Part of a small language model's weights.
Size: 11 layers, width 128, 4 heads of 32 (1 for keys and values), MLP 320 SwiGLU, vocabulary 2048, 2.33M parameters.
Architecture: RMSNorm before each block, no biases in attention or MLP, untied embeddings.
Each number is 128 + 32 x the weight over its row's rms, rounded and kept within 0 to 255. Layers, rows and columns count from 0. The size above them is the row's rms in percent of the matrix's.

# layer 5 MLP up, 320x128, rms 0.129, rows 294-311, columns 0-127
size [105  91  95  92 102  98  96 102 107 100  99  99 103 100 100 107 104 107]
[[119 110 173 147 146 106  93  66 141 123 142 120 132 153 141 113 143 135 126 179 104  96 114 129 110 141 125 105 128 154 121 192  45 124 122 123 168 111 112 102 134 138 122 101  77 175 146 186 108 140 142 174 114 176 102 169 141 193 125 103 112 134  93 123 160 142 129 108 186 151  83 138 145 105 112 102  56  91 111  86 127 145 117 111 184 103  96 142 139 127 153 163 192 112 112 132 150 108 129 157  80 164 118  88 133 168 179 115 129 201 138  86 163 120 126 134 159 142 227 107 116 128 154 131  53 168 184  66]
 [125 187  40 152 138 137  89 157  97 128 130 129 106  84  94 146  82 123 136 169 139 124  98 171 116 142 153 182  87 130 156 115 132  69  96 141 108 177  95 142  85 158 139 139  77  60  73 128  75 128 102 126 151 107 152 160 129 124  80 171 169 129 161 132 105 132 113 128 109 161 136 155 148  99 131 100 140 114  71 205 163 107  84 121 130 117 107  78 126 167 106 172 160 110 110 139 118 141 121 188 113 101 158 122 152  81 108 167  87  59 162 162 154 137 148 118 168  94 202  99 101 115 109 103 175  97 171 118]
 [155 149 116 145  90  89 127 196 106  88 159 127 117 110 182 103 156 136 145 175 127 142 160 158 129 150 138 183  97  82 113 171 127 193 122 129 166 133 137 104 121 148 148  75 208 162 150 159 105 141 125 128 130 108 105 177 133 118 103  65  73 201  88  89 103 101 124 133 126 119 130 107  69 142  57 123 143 123 102 154 129 134 126 110  72 231 108 122 152 113 140  85 186 139 101 176 118 119 119 166 159 140 107 112 150 131 150 156  80  64 112 111  64 135 111 122 157 138 110 120 151  91 131 146  63 142 115 147]
 [129 153 127 178 179 126  58 151  93 120 176 106 158 160 146 105 112 125 140 145 132 131 124  65 161  56 153 170 132 146 153 159  86  98 128 121  81 153 156 126 103 128 122 125 153 165 179 223 136 119  99 117  96 149 131 144 121 120 155 124 111 162 117 205 137 165 120 102 108 135 142 169 110 108 155 220 137 192 128 166 119  66 178 163 146 120 102 106 150 124 114 175  65 155 149 112 114  60 161 137 126 177  93 190 117 149  96  98 116 117 131 127 154 165 118 118 163 131 126 158 194 108 145 139 134 174 109 139]
 [129 156 137 167 178  69 115  94 110 127 120 104  72 120 111 154 147  98 165 111 164 123 176 137  96 179 136 172 172 115 137 145  67 116 137 130  72  90 115  88  88 130 153 146 123 128 150  84 152 121 229 120  96 152 115 143  88 184 172 109 116 118 117 152 144 146 136 151  77  89 150  62 131 118 122 115 145 100 110 150 113 121 159 141 112 190 106 146  88  89  82 128 107 103 132 141 133 143 105 107 106 124 165 103 120 119   7 138  98 128 169 225 112 143 130 110 125 145 188 165 138 152 105 129 146 143 105 166]
 [201 149 129 152 152 150 180 218 137  91 147 150  94 128 111 111 168 130 154 147 108 141 101 136 120  76 123  89 116 105 156  95 175 112 164 102 117  66 129 132 127  95 141 126 161 109 148 130 105 134 164 163 119  98  93 148 160 110 107 161  57 127 139 116 128 154 108 126 111 151 107 143 173 154 109 130 117 191 120 162 149 129  91 161  96 141  84  47 137 116 133 132  87  99 146  86 179 208 111 128 187 115 112  98 102 134 181  95 153 161 137  67 104  51  98 152 104 135 178  94  94 121 129  97 197 115 138 106]
 [147 169  95 122 131 181 137  73 135 152 183 177  79  71 128  87 149 151 127  90 109 110 108 205 142 114 105 145 114 201 133  97 138  60 135 100 159 149 134 182 149  67 164 101 117  89 113 113 182 117 114 118 170 148 136  73 112 181 143 187 128 133 127 153 129 119 118  73 185 128 142  95 118 105 121  57  92  92 103 185 147  87 130 114 139 119 156 104 159 123 153 137 184 142 149 105 138 161 134 151 110 154 130 107 114 134 109 138  89  86 183 142 142 145 120 105 187  72 156  85 140 100 101 127 122 101 163  71]
 [140 156 122 241 100 122 143 155 169 128 134 119  93 149 142 115 121  90 113 108 149 143 180 163 122  67 147  95 116 175 101 132 142 122 153  96  97 149 136 110 160 142 155  65 131 117 198 218  89 165 159 138 163 107 123 132  91 149 138 106 115 131 107 170 110 135 126 205 141 116 116 160  76 136 150  55  62 122  66 167 142 110 134 118 134 105 161 160 135 105 137  75 147 119 148 137 139 171 120 104 102  95 175 176 158 151 215 125 111 142 158  90 105 104 124 139 124 123 109 150 139  86 109 166 116  84  95 108]
 [194 132 118  54 102 149 146 166 115 125 165 111 151 204 152 195 136 106 147 107 131 108 125 130 144 122  92 154 102 106 133 132 114 133 121 116 129 120 101  79 139 154  92 165  91 160 148 113 139 139 172  52 141  96 122  77 154 109 129  94  91 164 162 134 173 117 174  67 118 173 173 128 101 120 121 107  68 167 137 137 106 186 116 177 121  94 141 122  70 114 103 159 198 146  98 142 155  96  48 120 159 162 115 137 139 152 111 123 163 152 126 222 115 156 154 132 117 134 172 146 118 145 111  87 108  61 146 142]
 [173  71  92 113 185 164  68 185  63 127 119  89 122  94 154 119 125 150  98 168  90 105 135 125 151 117 182 121 140 133 124 154  83  74 172 152 145 161  91 102 170 113  99 126 103  44 145 141 109 103 156 140 174 156 142  81 118  53  79 152 160 145  64 118 111 114 106 108 144 142  77 173 147 152 101 123 151 133 133 124 126 140 155 143 140 108 151 159 124 162 121 148 159 108 105 117  74 132 140 128  65 126  79 140 138 131 123 144 100 100 197 131 159 134 105  57 114 164 144 125 149 157 175 153 191 185 111 113]
 [ 67  95 110  53 113 168 176 124 170 134 152 133 165 111 125 171 141  81 137 154 137 122  66 126 104 187 132 118 118  98  96 176 156 101 157 127  96 130 172 183  92 144  99 178 114 103 110 155 157 124 124 118 122 116 118 172 145 167 139 147 156 111 147 127  86  94 189 135 166 126  96 111 129  97 118  61 144 118 132 111  82 169 114 115  68  91 143 153 142 102 153 129 130 124 122 110 162 174 130 153 117 144 102  47  97  96  97 129 134  61  56 125 103 203 143 177 120 179 159 123 152 138  56 127 101 127 156 163]
 [140 153 148 131  66  97 131 125 111 127 150 127  92 141 187 141 111 120 135 135 115 180 137 106  95 118  99 138 121 165  89 130 142 156 143 121  89 150 158 118 196 110 136 109 109 117 130 122 151 129 162 132 106 110 129 146 134 145  67  91  91  92 103  93 125  59 154  98 191 138 117  84 178 109 163 141  81 100 146 121  96 150 140 106 178 161 194 197 137  83  68  68 143  78 157  95 110 122 136 175 156 126 153 113 110 139 152 167 252 161 154 126  76 113  92 103 105  60 128 138 104 132 126  89 144 152 157 149]
 [194 145 120  66 138 109 149 147 151 131 135 106 108 119 162 133 121 174 146  96  83 123 120 128 118 143 107 104 144  82  88 134 111 167 101 127 189 121 203 114  98 104 103  79 137 127 115 133 106  96  85 167 137 159 102 121 101 121 204 115  99 130 188 135 137  95 150 109 136 150 130 149 186 171 162 102 110 155 114  90 127  66 100  78 135 129 162 138 114 139 130 138 134 178 181  78 171  46  71 156 176  81  81  90 122 120 107 186 101 171 132 163 146 189 134 120 128  94 142 101 128  98 175 171  85 149 156 149]
 [151 207 164 148 178 171  83 106 112 129 150 124 105 155  63 153 113 130 122  89 142 164  79 139 115  96 130  75 224 102 134 158  87 143  96 117 169 100 146 110 162 172 145 154 135  99 211 127 135  92 134 133 178 103 138 110 117 147 138  32 141 143  61 161 118 159 166  92 181 125 109 108  99 116 113  81 109 139  88 142 154  94 122 155 109 186  90 181 112 141 124 150 116 126 135 102 106 152  91 191  94 146 142 138  83 116 130 146 153  82 153 146 109 113  95 118 150 140 111 163 149 112 135  62 136 132 148 124]
 [156 101 109  65 134  68  85  76 111 139 141 150 128 145 168  83 124 154 143 135 157 107  75 118 114 193 108 131 174 156 168 119 106 110  90 145 114 124 153 121 145  56 102 176  95 103  90 174 152  91 123 173  73 172  84 197 153 129 127 141 149 137 151 134  98 112 186 135  46 103 131 104 136 146 109 140 163 134 114 120 167 155  84  99 154 145 157 151 158 100 182 100 111 142 142  99  99  94 103 120 130 150 136 184 168 113 114 170 129 200 112 134 138 107 126 136 126 105  24 139  96  78 115 136 153 110 100 144]
 [160 152 145 142 123 161  89 121 143 125  67 151 160 113 163 134 137 157 137 107 138 172 170 112 187 134 143 112 128 148 100 157 105 142 181 155 147 128 126  89 142 131 144 144 161 152  91 172 119 128 110 138 164 170  97  95 156 122 156 119  97 170  82 126 169 139 194 137 133 158 140 112 174 151 154 133  90 140  92  92 159 175 111 153 130 153 198 132 127 139 167 114 116 116 143 162 155 114 161 172 174  77 144 195 151  74  50 145 173 102 141  92 100 133 135 126 151  68  99 167 144 187 135  63 197  72  91 187]
 [126 118 156 191 109 139 111  95 136 148 115 151  83 120  80  92 146 158 146 143 115 119  91 126 144 135 158 162 191 114 146 155 128  85 146 122 162  89 154 120 129 127 156  79 132  95  87 115 157 220  87 127 139 135 113 209  82 203 127 128 135 123 100 152 130 161 156 111 133  82  71 129 120 140  74 130 124 108 133  98  92 107 138 118 125 186 112 164 165 131 126  71  89 104 120 118 138  85  99 124 111 170 104 156 142 117 151 112  92  71 158 100 154 242 155 120 113 112  81 209 113 143 174 126 121 116 110  89]
 [148  71 136 102 113 125 111 175 185 125  86 139 140 121 131 113 112 134  72 101  68  76 151 119 153 158 164 126 119 160 177  75 119  65 137 119 132 166 101 199 143 109 184 145 110 114 138 149 123 155 136 154 145 119 162 177  82 161  75 156 101 161 142 112  88 148  53  94  90 173  94 147 116 117 140  92 197  91 140 100 141 146  78 107  96 129 143  97 149 183 137 145  63 173 109 138 116 141 168 137 119  75 123  73 106 143 135 131  91 124  99 172 123 134 133 102 159  99  65 116  79  73 138 178 153 130 136 120]]
# layer 5 MLP down (transposed), 320x128, rms 0.124, rows 294-311, columns 0-127
size [106  94  97  91 101 100  95 101 105 103  99  95  99  98 100 108 101 106]
[[127  77 108 147  85  86 132 164  73  66  76 161  88  83 165 159  92 145  60  76 129 143 106 108  94 156 136 122  65 101 100 121 188 148 121 126 129 214 132 126 118  98 178 112 161 142 178 160  95 175 130 117 157 127 179 117 143 181 127 156 153 152 132  87 143  98 131 142  92 144 149  69 133 127  86 181 158 126  86 116 125 133  95 135  90 120 131 112  92 141 138 105 129 164 182  78 145 110 153  90 126 111 207 128  94 114  97 138  89 128 136 125 126 160 155 143 114 128  99 108 105 161 104 189 203 148 110 121]
 [142 138 105 142 137 110 160 154 129 144 105 112 115  92 137  52 150 160 145 133 147 164 107 154 174 108 150 105 108 147 173 100 188 158 135 137 175 124 159 146 114  97  98 166 165  99 153 188 143 114 107 143 140  90  70 118  76 160 152 185 191 127 155 127 124 127  95 145 105 132 152 136 134 175 115 167 110 122 153 189 205 111 154  74 185 127 122 146 181 172  96 122  83 182 114 134 101 109 150 113 117 133 158 140 192  96  73 123 110 119  54 147 126 104 169  84 118 151 153 131 114 181  57  78 166 131 150 151]
 [109  92 148  83 141 109 157 170 129 100 154 121 123 140 179 107  86 118  44 117 125 160 161 131 139 153 102 104  92  78 130 114 228 208 187 124 131 114 140 116 134 144 166  82  80 134 186 131 147 145 154 131 124 153 142  59 138 127  37 114  96 132 156 106 158 143  93 125 103 118 100 117  98 133  81  98 168 106 134 146  94 143 137 137  99 110 195  91  90 122  78 112 103 168 116 102  65 128 143 143 130 105 164 109 116  73 141 117  94 134 173 137 157 124 107 125 165 132 113 108  94 177  87 194 115 123  88 126]
 [112 100 127 132 159 102  85 148  24 161 113 176  97 185 123 162  98 109  83 154 137 132  68 160  86  98 133 104 165 148  75  66 119 143  66 207 128  63 122 149  89 156 145 125 161 102  71 139 107 142 146 138 161 128 139 171  77 110  97  91 124 141 113  97 168 124 135 141 143 133  83 135 179 165 133 101 149  97 121 138 169 193 102 149 165 124 107 111 125  78 121 172 130 112 119 110 145  66 131  95 182 148 156  96 119 155 164 151 101 148 121 143 116 141 112 110 125  89 105 114 112  44 109  91 105 124 142 133]
 [ 77 134 150 128 108 134 175  97  99 139 129 153 108 104 166 131 155 112 205  82 120 137 186 109 120  76 167 149 123 120 186 119 101 113 135  28 107 100 127  50 146  97 165 114 101  76 123 122 118  90 122  64 102 173 131 138  98 118 134 127 178  79 113 148 127 188  88 152 159 108 119 138 119 101 120  97 112 140 148 120 139 163 152 104  74 115 128 136 148  79  95 166 162 136 172 128  98 186 189 124  94 126 159 148 167 133  75 129 120  95 132  71 147 123 116 159 165  52 118 158  80 158  79 143 131 129 123 104]
 [151  89 117 136 204 121 163  80 172  67 127 122 122  62 134 152 146 141 102 125 120  68 114  83  77 157  78 119 137  65 164 164 160 105 170 150 107 131 111 117  94 161 136 117 147 115  97 111 125 102 118 152 131 108 150 168  93 108  99 146 103 109  98 138 127  75 146 130  95  91 155  73 143 127  73  73  52 101 104 164  85 133 122 182 194 127  97  75 136 126 134 156  88 130 184 101 101 169 142 163 155 147 139 119 156  58 152 146 117  89 105 130  97 131 145 168 136  74 137  84 132 107 120 156  67 120 161 141]
 [111  68 170 149 132  89 145 133 130 124 147 135 153 151 135 173 167 143 138 126 162 234 139 151 183 129 206 141 137 143 182 189 107 198 198 144  94 138 156 109 139 168 177 130 135  95 159 157 104 179 166 118  90 130 156 214 177 124 167 133 183 152 149 127 149 163 125 139 140  93 143 126 118 161 107  94  87  72 176 119  99 148 128  96  86 167 111 123 146 129 155 103 111 109 142 119 114 138  83 160 146  87  68 116 123 131 142 141 138 118 108  90 123 140 137 191 143 156 151 127 132  89 151 175 160  97 158 137]
 [119  94 141 121 108 166 154 148 130 137 150 121 161 124 155 160  72 127 120 128 144 129 204 130 131 128 128 119 128 113 165 146 145  92 166  91 112 116 113 195 150 132 143 106 140 146 167 184 139 176 118 216 130  83 146 121 113 162 171 137 169 181 126 105 133  18 105 146 123 184 140  74 119 164 146 117 115 126  99 168  85 144  76 187 172 146 151 114 170 128 194 181 133 111 132  66 122 118 148 139 135 150 105 134 103 101 102  96 118 154 129 119 116 119 128 120 177 142  86 137 174 162 199  97  58  82 136 120]
 [ 89  89 116  68 132  95  76 174 169  78  99 129 153 117 142 124  78 167 160 224 101 107 139 138  88 134 160  79  77 159 138 107 147 147 111  74 132 127  42 132 151 134  99 104 174  88  80 105 142 153 195  62  82 121  81 148 166 169 123  91 162 130  79 102 149 104 108  93 143 112 124 184 197 146 151 160 140 103 129 132  77 131  91  99 110 114 113  90  67 143  90 143 149 113  97 104 127  73 124 108 123 136 117 108  88 149 140 131  98 142 129 123 131 105 144  97 152  92 107 152 154 147 115 145 130 139 172 112]
 [130 100 115 161 136 132 118 166  91 154 151 151 143  91 110 114 172 129 136 149 145  83 139 171  77 112 101 162 123 154 119 145  94 116 121 195 141 160 124 136 139  90  93  97 195 155 174 120 115 146  89 197 132 162 141  90 134 134 161 147 155 123 162 144 137 169 174 129 145 140 184 184 163 164  86  79 134  62 104  66 154  63 106 138 164 198 136  99  83 170  86 129  98 159 167 132 163 155 187 100 113  61 133 156 175 124  95 202 118 108  95 138 123 130 141 131  99 109 129 149 109  89 176 119 135 123  89 140]
 [100 136  78 145 125 183 151  92 113 132 139 129 167 142 129 122 103 137 113  97 138 114  93 156  88 136 141 107 170  22  95 135  52 161 155 121  68  66 137  79 132 121 113 123 159 158 134 133 107  91 105 129 185  90 113 122 104 112 129 111 131 170 109 144 172 120 141 117 104 166 154 118 133  80  67 151 125 152 158 150 115  59 186 122  76 110 155  94 141 108  70 157 155 117  87 110  86 173  69  99 112 186 160 103  70 154 105 104 152 154  68 124 184 173 102 160 150 123 174 130 108 126 134 136 119 106 153 133]
 [118 158 104 150 134 161 147 116 118 160  99 132 136 115 125 121 145 119 102 201 124 125 110 133 134 135 127 119 102 174  79 148 115 166 122 255 100 189  94 175 170 161 136 102  93 125 108 170 115 114 122 117 176 197 104 136 162 162 147 177 111 107 144 140 134 139  94 122 174 109 112 120 165 143 109  42 102  44  87  80 157 123 122  93 102  71 113 118 100 117 132 126  73 156 109 142  98 110 117 151 137 126 151 126 148  72 123 157 105  95 170 173 105 123 145  82 114 104  81 142  83 169 112 162 105 107 135 139]
 [105  91 155 150  91 141 125 116 142 182 142 167 151  76 128 131 142 114 129 164 107  96 135 137 198 132 118 139 115 139 132 124 140 182 172 176 144 102  82  84  99 123 127 134 124 100 120  97 155 104 131  88 127 104 120 148 109 125 137 201  83 152  65 134  67 179 147 121 105 163  88 163  96 110  87 108 140  92 161  84 222 141 130 110 137 103  89 184  87 134  99 181 124 153 165 145  76 183 126 121 163 154  92 113 167 129  67 130 144 153 112 129 179  87  57 116 143 115 114 124 164 162  74 132 147 104  72  96]
 [ 92 222 134 144 144  79 108 118 176 116 142 117 148 132  69 123 141  93  88   9  98 101 114 114 122  89 135 164  98 147 184 152 124 177 139  85 169 105  79  74 152 133 177 139 116 111 195 108 117 105  97 117 167 148 123 132  94 138 171 114 179  83  56 147 109 160 187 116  99 137  97 141 161 128 109  91 152 126 157 180 132 141 168 142 159 144 106 128 106  52 119 118 165 137 101 120 127 172 158 150 150 131 141 129 174  97  75 106 111 131 161 148 108 154 131 120 160 119 123 173 143 106 117  82 116 119 134 120]
 [187  80 101 144 142 181 142 120 162 182 164 129 116 101 145 142  77 150 149  90 102  95 109 137 103 166 152  82 190 187 139 108 122 109 164  91 121 183  94  67 162 128 139 122  84 161 159 123  86 126 152 169 120 141 106 141 112 151 160 138 178 123 122 129 164 108 165 140 120 177 108 127 133 216  50 159 122 137  68 159 125 120 158 147  59 167 118  87 135 125 205 167 157 158 155 141 146 170  99 147 124 158 168 115 161 131 121 158 152 174 122 152 135 170 169 142 104 103  95 142 125 173 173 114 107 159 137 106]
 [123 110 131 148 127 151 162 136 107 121 107 104 159  70 191 129 229 104 129 115 103  74 167 106 160 100 117 147 150 105 141 126 117 138  76 144 142 100 186 110 116 164 115 206 159  97 130 148  82  87 140  69 118 172 175 125 156  94 135 100 158 128 149 150  78 145 138 128 139 125 184  45 148 144 118 129 131 133 113  92  98 149 130  98 145 118  90 103 107 130 157 134 114 122 188 175 158  86 163 132 107 122 113 122 129 135  85 126 114 191 125  94 178 219 135 103 171 138 168 103 166  64 118 140 102 125 146 182]
 [ 99 149 143 126 143 116 114 153 139 132 110 125 139 161  59 131 132  41 134 142 148 175  80 204  97 133 138 186 159 128 121  96 180 130 115 148 163  87 203 127 146 165 123 123 114  81  85 170 174 115 101 202  90 157  72 128 119  99 135 149 107  64  91 117 116  82 127 139  92 110 131 141 118 138 170 126  83 101 148 163  81 100 146 115 127  68 161 130 161  89 150  97 122 130 113 112 123  75 112 144 181 154 109 121 150 127 143 147 131  96 111 113 146  97 152 103 184  59 143 131 164 162 174 169 112  55 128 150]
 [102 114 120 103 113 109 147 180  71 142  97 154 127 142 130 129 130 158 149 126  67 118 159  92 155 130 126  74  87 102 134  59 205  78 138 233 166  98 188 146 126 124 111 128 145 174  90 125 151 120 118 151 163 140 120 102 116 123  71 161  71 109 103 174 119 131  52 109 140 162 134 157  97 105 101 127 138 142  80 131 136 133  99  92 119 140 110 100 173 203 155 179  62 147 109 135 123 151 166 153 130 118  98  98 105 158 134  71  98 135 111 130 131 163 132 104 153  97  73  90 121 113 168 193 102 114 129 139]]
# layer 5 MLP gate, 320x128, rms 0.137, rows 295-312, columns 0-127
size [ 96  98  96  93  96  95 101 105  99  96 102  95  93  98 104 107 106 103]
[[128 141 111 137 114 157 115 131 136 152 121 129 133  82 134 159 135 132 135 131 135  59 129 203  97 168 199 154  69  95 132 187 117  86 125 135  78 205  84  98 152 161 115 129 140  97  73 160 124 147 146 128  95 114 133 143 129 140  47 125 101 129 140 140 113 157 160 146 157 148 137 106 155 120 130 129 131 156 130 172 109 129  69  88 110 154 208  85 146 139  99 159 120 117 183 169 153 188  64 163 114 107 117 146  87 124 118 150  81 126 165 139 178 136  99 165 132  95 206 108  90  68 112 138 138  70 143 102]
 [121 127 106  90  95 215  85 108  95 128 111 165 140 178 105 181 111 102 147 125 104 131 159 186 160 108 159  98 165 119 133 117  93 139 105 107  97 169 163 104  96 188  85 171 164 164 100 164  81 179 163 122 207 187 135 184 102 183 172  69 113 111 115 184 156 118 108 135 170  98 133 168 126 142 126 132 132 155 106 113 110 145 138 105 198 146 152 150 128 124 164 159 147 150 134 151 180 114 154 177 158 120  89 120 126 124 149 149  98 159 110 122 164 106 143 163  95  76 165 121 141 128 167 152  99  69 132  94]
 [127  71 153 118 144 211 101 144 117 135 115 117 156 108 150  83  91 110 160 137 125 155 148 115 157 133 109 140  55 167 150 159  58  95 113 120  56  88 180 157 109 174 100 166 154  65 149 208 105 118 102 114 106 130 161 129 106 127 108  74  83 127  60 142 151  93 111 137 152 142 162 130 132  93 112 167 114 188 169  95 120 116 148 106 117 166 112 117  85 105 125 135 124 132  95 106 100 101 158  89  92 132 123 167 124 170 118 115 154 130 147  42 104 110 149 142 163 115  88 135  88 190 156 193 109 150 109 142]
 [146 134 147  85 139 151 109 151  99 164 143 118 130  95 125  60 151 151 166 112 156 117 183 117  94 198 154  94 131  89 123  91 122 154 145 129 117 139 144 103  93 143 178 163 132 136  83 123 127 158 152  83 108  93 133 160  90 188 104 140  76 139 120  91 110  76 108  77 118 140 175 144 141 202  81 113 152 135 114 172 145 153  72 161 105  92  96 136 122  64 119 121 119 135  86 106 105  98 181 159 118 153 102  93  46 104 113 162  91 102 110 150 174 119 103  76  92  92 193 165  82 100 157  94  89 108 165 123]
 [178 138 144 128 139 128 131  70  84 137 147 143 187  65 105 118 145 179  91 131 105  72  81 185  82 156 139 182 137 109 155 150 134 157  99  99  42 153 133 119 129 185  67  80 132 119 128 101 126 113 112 139 110 128 161 163 136 191 127  79 137 114 175 105 150 115 154 151  86 140 191 154 120 155 125 143 102 141 109 115  98 148 101 147 166 184 144  88 166 186 125  86 147 137 138 117 168 141 152 119 129 173  92 153 131 127  66 174  82 122 102 161 107 133 159 190 158 149 173 184 150 146 141 144  96 173 117 122]
 [148 109 123 146 149 109 179 118  99 117  89 115 170 174 112 158 141 182 120 158 166 140 144  56 107 131 131 161 173 106 141 132 166 136 142 158 114 100 114 140  82 172 124 119  61 145 125  88 121  89 127 134 171  99 170 105 127 164 159 183 145 130 149 100 128 134 165 181 105 155  99 173 117 197 120 192 148 146 141  81  93 141 161 112 127  86  70 141 100 155 138 115  82 147 164 146 131  85 110 171  57  83 146 118  98 161 161  89 228 178  89 105  99 131 113  97 124 137 137 108 104 127 201  97 119 155 134 129]
 [112 151 146 156 120 147 145 116 184 159 116 145 111 130 112 132 130 164 128 128 188 134 133 157 166  79 176 129 150 108 185 131  97 161 164 100 155 152 110  88 139 102  96 169 132 109 137 130 183  93 137 110 153 130  86 137 135 193  96 106 107 144 108 181 155 148 202 167  95 104 134 159 184 170 179 147 151 115 151  76 100 163 174 137 153 166 125 103 143 118 168 113 120  88 144 107  71 159 116  76  12 127 102  84 128 158  90 135 145 135 115  81 126 102  68  93  75 122 132 114 183 134 142 163  83 165 114 122]
 [134  90 177 152 132 129 110 130 142 195 121 109 168 117 147 150 145 132 114 185 156  83 121 136 108 135 169 106 143 114  85 146 148 104 139 103 120 181 107 146 149 105 129 190 133  59  61 102 167  96 126 110  84 145 128 164 137 137  56 139 138 128 125 146 107  43  54  95 104  93 152 108 175 197 137 183 143  70 138 119 115 144 100  87 103 161  89  87 107 144 215 145  83 105 175 137 117  99 118  96  93 163 138 106  89 136 149  97 109 145 141  87 146 127 150 108 165 166 115  82 117 118 162 141 122 115 188 116]
 [135 172  79 102 108 173 133 118  91 138 102 155 137 131 144 167 109  77  85  92 152 179 172 137  85 157 160 129 145  78 219 112 105 151 116 105 115  92 124 169  86 110 148 113 148 123 103 112 126 150  93 148 166 127 168  88  91 183 105 101 124 173 156 121  45 150 122 167 105 103  90 185 138 133 148 116 128 163 127  95 182 124  40 113 173 138 112 130 125 139 140  99 100 166 149 139 121 157 165 122 128 143  77 146 151 134 172 127 121 154  67 116 120 120 180 160  59 149 146 158 100  68 120 127 199 144  99 126]
 [135 184  70 180 148 125  52  93 126 107 131 127 169 116 145 138 154 123 128 142 120 134 129 135 126 117 155 139 138 162 118 166  75 174 147 122 105 124  67  63 178 111 137  87 121 117 147 147 135 131 153 131 147 125 144 148  81  95 110 137 143 133 129 110 118  82 110 188  89 191 149  71 129  76 120 185 132 140 161  84 128  80 106 107  86 135 116  66 133 156 116 109 159 116  70 169  73  98  66 103 142 128 113  97  95 146  95 127 113 157  97 121 224 155  78 147  79 104 112 106 184  98 159 136 105  66 133 116]
 [137 118 187 133  68 108 179 171 139 152 162 112 136 139 222 152  95 139 183 136 165  96  90 181  86 142  91 117 108 132 155 213 133  86 152 110 105 107  99 168 158 134 106  91  76 135 191 136 169 117 144 104  89 101 166 115 184 127 106 145 124 110 139 119 158 123 163 123 134 144 101 100  73 157 161 184  77 131 154 114  98 129 150 125 161 137 188 129  85 117 149  88 153  91 167 125 152 167 176 102 122 165 118 151 130 120 123 190 156 165 145 129 127 129 160 195 126 160 186 130 138 160 156 141 180 127 138 119]
 [ 80 171 128 105 149 135 164 146 167 109  97 127 169 176 144  66 141 140 132 139 137 133  72  62  61 154  51  86 139 162  97 142 110 160  93  81 147  85 134 138 149 152 130 115 179 134 127  78 150 175  77 173 132 154 101 116 115 123  88  87  95 103 142 144 112  84 146 161 181 192 151 144 154 110 161 117 117 123  99 115  94 145 154 117  94 133 104 129 148 174 207 152 162 168  41  92 161 132 128 130 110 148 101 119  89 115 124 109  86 141 175  87  80 132 158 176 139  99 149  77 125 110 157 131 158 107 123 130]
 [174 136 169  79 158 183  95 124 128 199 127 128 133 151 141 139 104  61 146 143 205 121 116 149 137 174 114  80 216 122 114 155 168 120 133 137 136 104 120 130 115 165 146 136  98 120 131 162  83 126 137  96 167 124 161 136  92 124 125  33  85 125 137 117 116 132 126  70 149  85 141 153 101 131 161 143 126 128  96 140 103 176  89 169  98 186 114 108  99  75 116 142  51 147 142 163 107 140 125 128 125 154  70  92  21 163 135 159 144 137 129 148 112 111 113 177 119 165 160 155  84 131 166 133 154 122 136 124]
 [133 120  87  67 130 113 139 131 125 107 167 150 151  84 132 112 140 192 117 185 140 101 146 109 106 170 142 183 155  97 189 146 140 124 173 133 179 140 144 113 119 171 130  64 164 111 169 137 120 112  99 126 122 103 104 135 146 132 108 158 120  95 125 107 137 124  77 192 151 132 192 108 149  81  61 147  96 125 114  76 135  52 127  53 149  96 142  97 143  81 129 132 114 139 106 168 129  94  97 157  78 121  75 112 104 171 125 127 173  74 173 137 138 137 144 153 148 165  89 146 110 236 131 152 125 137  90 115]
 [137 141 148  49 143  83  86  88 126 124 173 125  85 138 146 172  47 106 105  99 134 182  96 162 106 125 132  94  85 133 109 141 191  31 105 127 129 175 104 128 181 130 107 115 108 106 115 146 131 112 124 117 134 101 171 138 100 139 117 161 130 156 150 118 123 127 149 158 139 123 107 164 185 102 128 178  59 132  63  72 117 135 126 130 172  80 156  96 133  72 119 116 138 114 193  83 149 169 129 163  95 148  90 175 123  92 141 128 155 165 144 134 101  69 121 140 109  87 128 114  66 134 121 136 154 104  65 108]
 [133 130 124 103 101 146 135 155 128 143 110 168 117 138  97 105 170 150 197 145 110 101 199  72  90 201 114 161 110 135 108 160 158 103  90 109 124 145  98 160 161 180 166 113 123  78  65  92  93 163 137  96  81 124 145 141  57 184 140 114  80 118 168 131 145 103 151  91 139 128 174 139 123 128 135 112  57 137 201 145 106 132 204  96 165 131 146 112 117 152  86 112 143 190 129 153 149  66  82 117 182 135 122 113 104 124 175 135 115  81 123 148 101 109  84 111 122 155 125 142 104 151 164  98 185 135  98 103]
 [200  90 138 142 173 153 110 178 167 145 116 125 144 134 138 130  87 127 115  72 110 110  95 117 122 194 113 105 127  59 123 157 113  97 167  68  96 185 100 154 137 101 137 116 161 152 115 154  64 116 148 148  46 156 154 172  99 123  88 125 136 195 125 130 120 142 146 131 124  86 182 164 165 152 159 134  98 144  59  81 127 144  92 142 132 166 166 124 101 101 153  94 105 151 132 134 131 127 120 199 118 158 122 144  71 174 167 127 180 168 116 132 139  78 170 116 143 147 127 158  78 167 120 145 135 123  52 123]
 [175 137 114 159 128 156  82 105 205 139  99 143 146 117 166 134 121 104 155 161  82 119 148  73 135 164 134 111 124 190 118 167 103 129  82 109 112 132 114 156 147 163 112 129 127 118 110  95 156 142 146 137 105 210 124 160  98  98  92  97 107 136 100  93 125  90 111 110  93 137 176  71 194  56 142 119  83 125 102  96  94 154  74 186 153 145 133 127 178 118 111 142 177 139  94 143  89 155  96 128 119 107 145 115  73 183 149 121 109 191 119 101 176 141  88  64 114 182 140 139  88 200 107 128 173 150 116 118]]